{
  "n_layer": 12,
  "n_head": 6,
  "positions": "learned",
  "attn_scale": 0.0884,
  "init_std_o": 0.0283,
  "beta1": 0.9,
  "weight_decay": 0.0,
  "grad_clip": 1.0,
  "decay_shape": "linear",
  "batch_tokens": [65536, 131072, 196608],
  "doc_mask": false
}
Each number is 128 + 32 x the weight over its row's rms, rounded and kept within 0 to 255. Layers, rows and columns count from 0. Numbers have three digits each. The size before them is the row's rms in percent of the matrix's.

# down: layer 5 MLP down (transposed), 3072x768, rms 0.0327, rows 1664-1723, columns 720-767
# up: layer 5 MLP up, 3072x768, rms 0.0327, rows 1665-1724, columns 720-767
down1664 105:115110090194131081063122143115076176141117128123067146112158096141158144105128130140102112207121133167147172103133119167142130131175133114132181
up1665 096:121127155101153084092111180114142104142136114150147178136075123130137162177119157098161152118135067105093095135154121130094134170162081100119106
down1665 097:138121137060192171120141109112210172145209122096141132145165166135080114136169135105150147132132159134117121158110128087121091074142159151091178
up1666 105:110125086121078167135140128082097125143115141102167145123134051184098151076091114112142092075065171127069112086131136105146116087166075073130109
down1666 100:117133159142146132101139149165119070140084125087109139152133127157144115117100145116110139095138109134137104164106124143147134134118089132175092
up1667 101:120138122083080136164099127080153126120089197134147154094128130143122103124082114050171074108125077134097198155117124115131144119146098093140134
down1667 107:127180125140115132084133072115169066106050110108170161182144133135149096162105132103135114110138120090114132153081143127139069152100156089180103
up1668 101:106125193147143104125131138128079172152121134125149093136114102142172145135057097070138104062122093147138153133174171128117177110154145080119145
down1668 100:129118127176083126150099117106182090121168131130146087125097111091149121110162127177130128121127100153100109127146146133099138141164098127167150
up1669 101:118159129138175085138130119144138162089111118100180151124155103125114099131167185132152148123119139100127104121087126089149193101146146094044144
down1669 095:119115136146172133121129124099157154104059049122125142142122168119089143146138140106123135063091151078182112136150128165112129187106083046111142
up1670 097:129117134175139109165099082167132146123089119099123056093100145214109083145099158136142136102133093138086135110163060080177205121141099068068107
down1670 094:206111147135195104178110089162174155110088115116135120123161141061120129094155109155129110153062115150156126103103087117104164177181181160074098
up1671 092:111099102111154102130112141118174114205115127151085137113171170097194112123068107086091067125140084104070117174084088122110148149163098147149114
down1671 087:131118067083145113137113168111057128125141151112150186059111158108116059097185082175132069152104148170157170116111157074108090131123097126147159
up1672 106:122133113160118123110165077137082061086116115136114148136149068137138168180120210103159147120072087092113117112172168102145151139113128072097084
down1672 105:123133135154130114168154158163138165103121093137139171088079122104186077175117111170181143135142125140179169132129096169156079105070133143122128
up1673 104:115086130073183114182115154121121161170133098142133088073138139150140132103122131117162099125108065182092161113150122144126099135139118148106114
down1673 109:133165078155147166123133115161036103112137112114132137076049113125122113101193104135152087166131098109136100178151094108127127121137125194117140
up1674 106:152132125062134138094079102158100164151107095151162163131074155122097171157147174113152111075163138098136134084111118160109101195100051078143132
down1674 114:155131137119113119127070085090075119102092124139099137133094115090111137182104167127110131093151145121145112136121100185121163133107178125132113
up1675 101:146159145122062156139093170084164117165115084089122141128114069119135098126133134090137086117122165057110125161146120096099161152113050124093133
down1675 098:194199088163096118152144086087114133133098121106128087106195182144148187090178103091119122129100120160120128153112124125102117117198087180068134
up1676 083:109156121168141101141156124101112136084093150114136121106143128138100115144104123145144132117113155125063103147131071189099168138131121139142108
down1676 085:167114118107141192100140112136131151160121114139144147104131161174127139125161126141111120157147057122132169087097210048127125103100101144091129
up1677 096:117108089113121067128155191144123166170111181114138169068130139130141118124119154129095071126147145132073102201092135119094223106117106122170174
down1677 103:169131179083156117146145149140121120108230129147151152152134096144145104146109074177039120130155153164125121059116122137185155180101158088095136
up1678 085:186085134121162132126116114127161153153202156052103195087146119139053136144139084153099154142131125116082105103086102074069127076111089110115095
down1678 085:101120129116123125134141125141133123137255143106135134106118126144129139129128134126140125117128132123089137123124131108110125131117130141109103
up1679 090:105115219115088157160180131193148017111091197140114108188133151176125104154128192099172085121120101109153097140153148114093092060120136146141126
down1679 091:126123131097119166158147151114109163144037128124109070167061044118135161116119191127116086149095127123141145156139139139118082156157138090162119
up1680 104:085115154123142142099126146096147067131108140160153140079131175120112084133128098091183116161124134116077166134133148161115182201123106079164148
down1680 106:149132098075138180115156117120091077148075114128145159173111173129073098081110104160136186088136133152137046189098095119035186153109123167148114
up1681 102:140098150077155136202088158131132091148097125145096145137135143159109167122094111137092127100205085122085149082129092167085126200130131082090168
down1681 110:154126093096169083112071162166112213156069203126121160150056086153146155184091139129145186115127137178093137105153090162184119161159167126142149
up1682 095:083110172106101159170121130141144175132113212119153139183152177140120134122132151058127120152103153107085089184123158096117083145134053106104138
down1682 100:130081144114139157140093153104112164160106141100122191146112081153176149116115112122147158138086161126109144129087071163047163132111136111166115
up1683 115:109090151139098135157200115109177052128114117111131139033068125117169124125090107155123153117104148111105149138133161166076164136099094126114093
down1683 120:121191096150137112120078133129062121127048121141160122088128134131173151102104112113155157120071151108122117167127147126071112167137155117135145
up1684 101:103090143119077166084129080175152133158102128123109117112075130135103155134112129107130165108118144153100092159105138149166114148152101166195108
down1684 092:118125124122123130129078144138134092119109083127151163156152105144124078098135113139096118111115082150174129083148129099144138138127129103184138
up1685 100:072111203112131122133175126151075093150107074121155126089140025100131087118194136120115119100102144153120158117088100116191168128068139147141129
down1685 093:108153116109109127140148142136166080139103099142077074166104137064112138102104122160161096181138135150096138105138092094117148123098139082108156
up1686 103:084077135183145191148116064148136086081114167164131179075119071124127117138093174133109105087096123064083198152095118084124130086084152082140176
down1686 100:117058084151188149171086132093192076090128119129159165122141150085115136127083135104181117140104133116153115113162159068120152126126128084139125
up1687 106:123045173116082115168090091095130142123114077155085101074170083156174150137056136143100138122098158155108122228164102113108132143105117087102127
down1687 114:102073124195137118144164143114155108146097062115116162155135119150080076093083171124074170141149127147209066093171130132114205128071120187171143
up1688 096:140120137113115118166196139084163120141099113126132114113124003120113105130109150113072099063163101128071143117146128124145136150111153074130146
down1688 089:110099085130064124074101118144153145163255124139070126132151150124112147104107139179144119115134140138150114140047128141133118136103087146129152
up1689 092:132162097118162179177090146116075115185126110137170157112132114171160107091093132157125126142143158183134116080160117145138095186131107131061138
down1689 085:142109164199097144083093116135108126088185128128120142189121109074095114133134181103070165098114140122143102131108120149108103139172144080141186
up1690 096:105109089057109197114096153118145066090103061140175155172120056148126091168075127084156140099152140130106171126169159119128138175145138112181117
down1690 097:149126153135148171137161141094160129151106155139140078138149133134085087092149155189119126159134109136173103127155140156159070084127105165135121
up1691 105:107130148139144131079063179177174094101107150135109115118152127138167135137125126140098099077143124162094120123053142116115175094072118132128124
down1691 110:154113174105147057182083148126129155127068169117132225150114151175134134123114130125103116191157126134094129109123128138142103079100118145102129
up1692 096:091108146149070121160173107145162165087124105102155152174174129111138111162100122128156127070178088078131093144067111153112100127122113145102142
down1692 091:137132140114154125128137155095145132089121190125136124126102156115162183155136110135144152165160089146166106080092085164137148129112135154152151
up1693 106:114128163156115181114053138119099085179082119076142116132138118138100137162146113068129107126162072098107108099120157101052089174103085127150126
down1693 113:152106171112211097109166097150219162154092123130137133106171108098142078118149124105119066077136116132093163095190105180169068153170117092126149
up1694 100:129115162113120111143109116124170108120129191114093120081120105133106130123113141123155074076111142099162107122128126129160175146060104116183101
down1694 099:145134101090175194117144150134177145139171058127111067107167118123075167078135084116133051152109071105156108122157123146113155149135191124082125
up1695 102:125093139130165160118127078117121106115130163148147121120123153160133073144129099110131139120162080050132106085129134103144136134121136100101168
down1695 120:113122135183093158105107103151150123194255182120092131076126154185165137177131096109117149102188123107108137071158132143133159140116134086129073
up1696 081:131115174119120126133179174120175141079143159133088154103161147120149135146149124145132103116150142178155094141113128111149122117166092088100148
down1696 089:124103104116136145174138123131094123151064123135108145143133101167120093144111141112149224153171123153123111101167112158097122134071173142162101
up1697 099:169120110156128135122103149079088109136116078102117140178139172112138160094075095097083125088104118162135145142047141113122084132152083165100166
down1697 092:131118081111134128098109229123059111133198092130135122165143161125100163183108104167111146105072138109119216091139153095139083162102155094130128
up1698 108:136121155130165139115125112135168144173097195164146065183107145163141117176106132158155070131164098060060123096107074116100172132133101127077126
down1698 121:146100092100116166108159125112105088085033161130132102235123173135121145078063131216145104153163146144108177147165121118123187120098109176090131
up1699 100:120114106231153109096158098122112100155128155125146101122129150165151159116094137110121117134088086170117123146114144128140149150134094120092117
down1699 092:111151162106086113090123175143113118121122112127129097128116115116134118116067164137157150092097137143154128117089097109096147124145129172096076
up1700 114:090132093116121139131109132129132097110077149106168101038072145156145122176177138105160139070136133112104117108113107122151187139085121118193097
down1700 117:106127106083125104095082133063173159134042119179135131122139098138151172102094162187145165094161150131101153127144135121128145138131180100173157
up1701 098:106133147099149178192113120114113108155112147123165152134110107111165122165070199156107082164236123173100127054127104090153141137104087147084128
down1701 109:086090096098120148157126128108077113136045075123120094122115161055175138092163155179049179165114172107110090145116111086175080117073149170129122
up1702 100:107140117140121120160066157123115128122105154124147164122071118151133160100092172088161122152095139103138143139107102104130125172120140104168078
down1702 106:130100104168115146125118120150124171183093103152186138167092116149183126113095095130124189147147125039180176189182131087145166122139144121165123
up1703 083:126135136091122088109087134122047155121087121135173118108082127107115170087113113147142120117089107147156139083146168115056155144193109167076171
down1703 087:156106099123134139146126094132202125131084150101104086156159139146086128153074174175086143129197154102081157108146074140192088112116118093164113
up1704 097:158129093186157131160097096176114092129109082143078074157159077133130102134168076144147127141158139095116121082081141100166128093137152115157102
down1704 084:172178083162154136108127155120103160136238168121125158147099067104146163082120101154166131124152092136143158102112142110102141156101134173098154
up1705 096:065114091201102115077170177087109119141101084132178056090141134132145131096147133082107180148081078118133121147126172117149118145182134084144149
down1705 100:120166086222173126137090142110107166098144120132124160088106143106072116128176103180122163162097057114176116099121115178148162115104181113124149
up1706 101:140087169111096130168119137157127169158121085103133078096097034138120151142106115150130144144145119100079118160040102130081164113101127146064102
down1706 101:166112148193143149189151071106070130139071142133085139117128132129102097114141121210112134133167113103138132149108099134094068147114152130114122
up1707 101:137163154174158146142174126073084173175106111161177106074085141122169114143136150141178109156071141053122136172148096119121079104164144080030159
down1707 100:119094115158160118143109181138114169059155133151108118103151131103154161193152139197125140130164102080137080165149101115101098148107156132119141
up1708 110:127116129177135144148145088168104132176107185143145070077120124125147073121075113079151161104099094109085174149127119108142103167135119128134093
down1708 110:142099113154056146073115128172146181091005078146143159151123162120142120105117131129104142123087101108112190137108112129150133165119177166085118
up1709 093:098135125172099160127139101106078122150117072140143141095108129159219179066160145160131118093061138170085102176158110168091126122097104147126146
down1709 091:103107181132113177103131106128098149151115115124124102108102070135125105166083099119140146145158111157078168069131171077154181184142129156148114
up1710 100:127121109103159114148143180096129046168129110113103106162125079134156107190071103111126139084146094110078166135156145119093136155142103146088109
down1710 108:138089075119126155113114126089143105116096128131101155147151138094149117143215135154127115161119159085119123119099103124122115057070163162040162
up1711 116:124099165160147152136121110202132118097103084103163068148122130136124123117103088153131105073152090117105107141136176127115111116158063107139123
down1711 133:087149136090093112126106069178129088143054165137118084165082154161184137164125137152109131110148114172095114167161077163106119132099169141170119
up1712 093:104141114139123094155149119136089152148103115110129105093113139113097174080171193148124098133000123169127101097179117137127124144124074098141091
down1712 086:144117168124120150110105200105098158129100181111084107070141097078151184125206121103172091131071115178146094102048135160073098143132084135108163
up1713 096:130149115159116145122124149070131127168081103156169151139088126178133148108151124130110103116055150127057119103113126143161118141123096114102116
down1713 099:118178070104115174161146106098093111103078143115133076118115167145087145112152122149113080114156097128118108121154092092145140147064106079124129
up1714 096:137102132136151107117131158083116164150083157103102135094131124194114109141150127109166117108061176140114181144134137172155082203117173152153146
down1714 090:106140137150099090139078103152081131082158122112076176097147180060110131181065101115110175098168134127118132161091140080154169075147137155141099
up1715 085:119144103161088134143192142145046078135132090125138104135151125177142187118217138109115083071109064134097052179078229117150137072109166129087123
down1715 083:101129142116164163103111104113202174119241163107141163127116123079142105160085062144138142149108146159115204115142091149137112157174108171141122
up1716 099:124108141154121156157131148151125141104101162114113118132155123155152117068121111153125090118045146145074133147109143147161126127111117111112135
down1716 107:138136133152176115154079111175146126091117171136136181121110084083076100129119123106104082035080097160114128118149165128136139084098095145118101
up1717 098:106126117149143114116064139163130125181107135116085095128111121138105085109104148103142122118123133114089173098126128165117074054071094137112094
down1717 094:131150145126145094199060169125095187165144141115079122121131122146142133137118091112142166191106164193157095129124162141098107080061121144073130
up1718 105:170078136110178089150189118095113121116107126112098099125127106155128152194062171073166111117096067060130116118150151112169164171099170069108108
down1718 105:114140206154093112168114092116154127140100210092114161102103112187158127115100133099111163118128130099162172082179148130159177129134144148121132
up1719 107:083083148097100118155116104141112083105089102118126041057081081165155090157137108165173156168145125112113140122179115092146119111123149154130138
down1719 108:135206131122180079123095139170163159074103102133150101161105110087115149113127142113126077164106121088155166145172117164165148123173139133144150
up1720 093:100097125206092124134150161180074129201119115166123087151152160163112111163111172110124081160112077100097128059139094076117136087158118132138172
down1720 098:132120113167152171141126131080090094114081120133110132130102178114134160149130069078089105098084114085129173149153134117104129155100121150117103
up1721 102:111087119120172117096146089137152117146123099150088105072129086150122078131093144149138150128115136165137158120134105102198140119101167143141186
down1721 096:083042123122107066087126088132114128085120085126126134159161189154142123126146109144124159110144107155088120119167177070139197149109174200125126
up1722 101:131123087146140150130165107097050133157115145116134139128163166136116105120090089103229183154177118145129174121154149130126148155181096066142134
down1722 098:127142149132144159121140131156149220150087142129136148085088100101120101161119153164081152128089161021108177140044085114090151065084152149176147
up1723 098:109109102148056116116126101135161055114096160148143100073090104146128087143159145144127087094142101149095126116137165089067149162127129124078126
down1723 106:143090111090071116093076162150156140178058104117115142149114121143150056088124121123153125176103126059130171130181147164179099121146177136161127
up1724 095:123076104123124172121154164150128028123083168144069041147094133115186070180149175102118100097173117108076205167153159137131107160180157099124125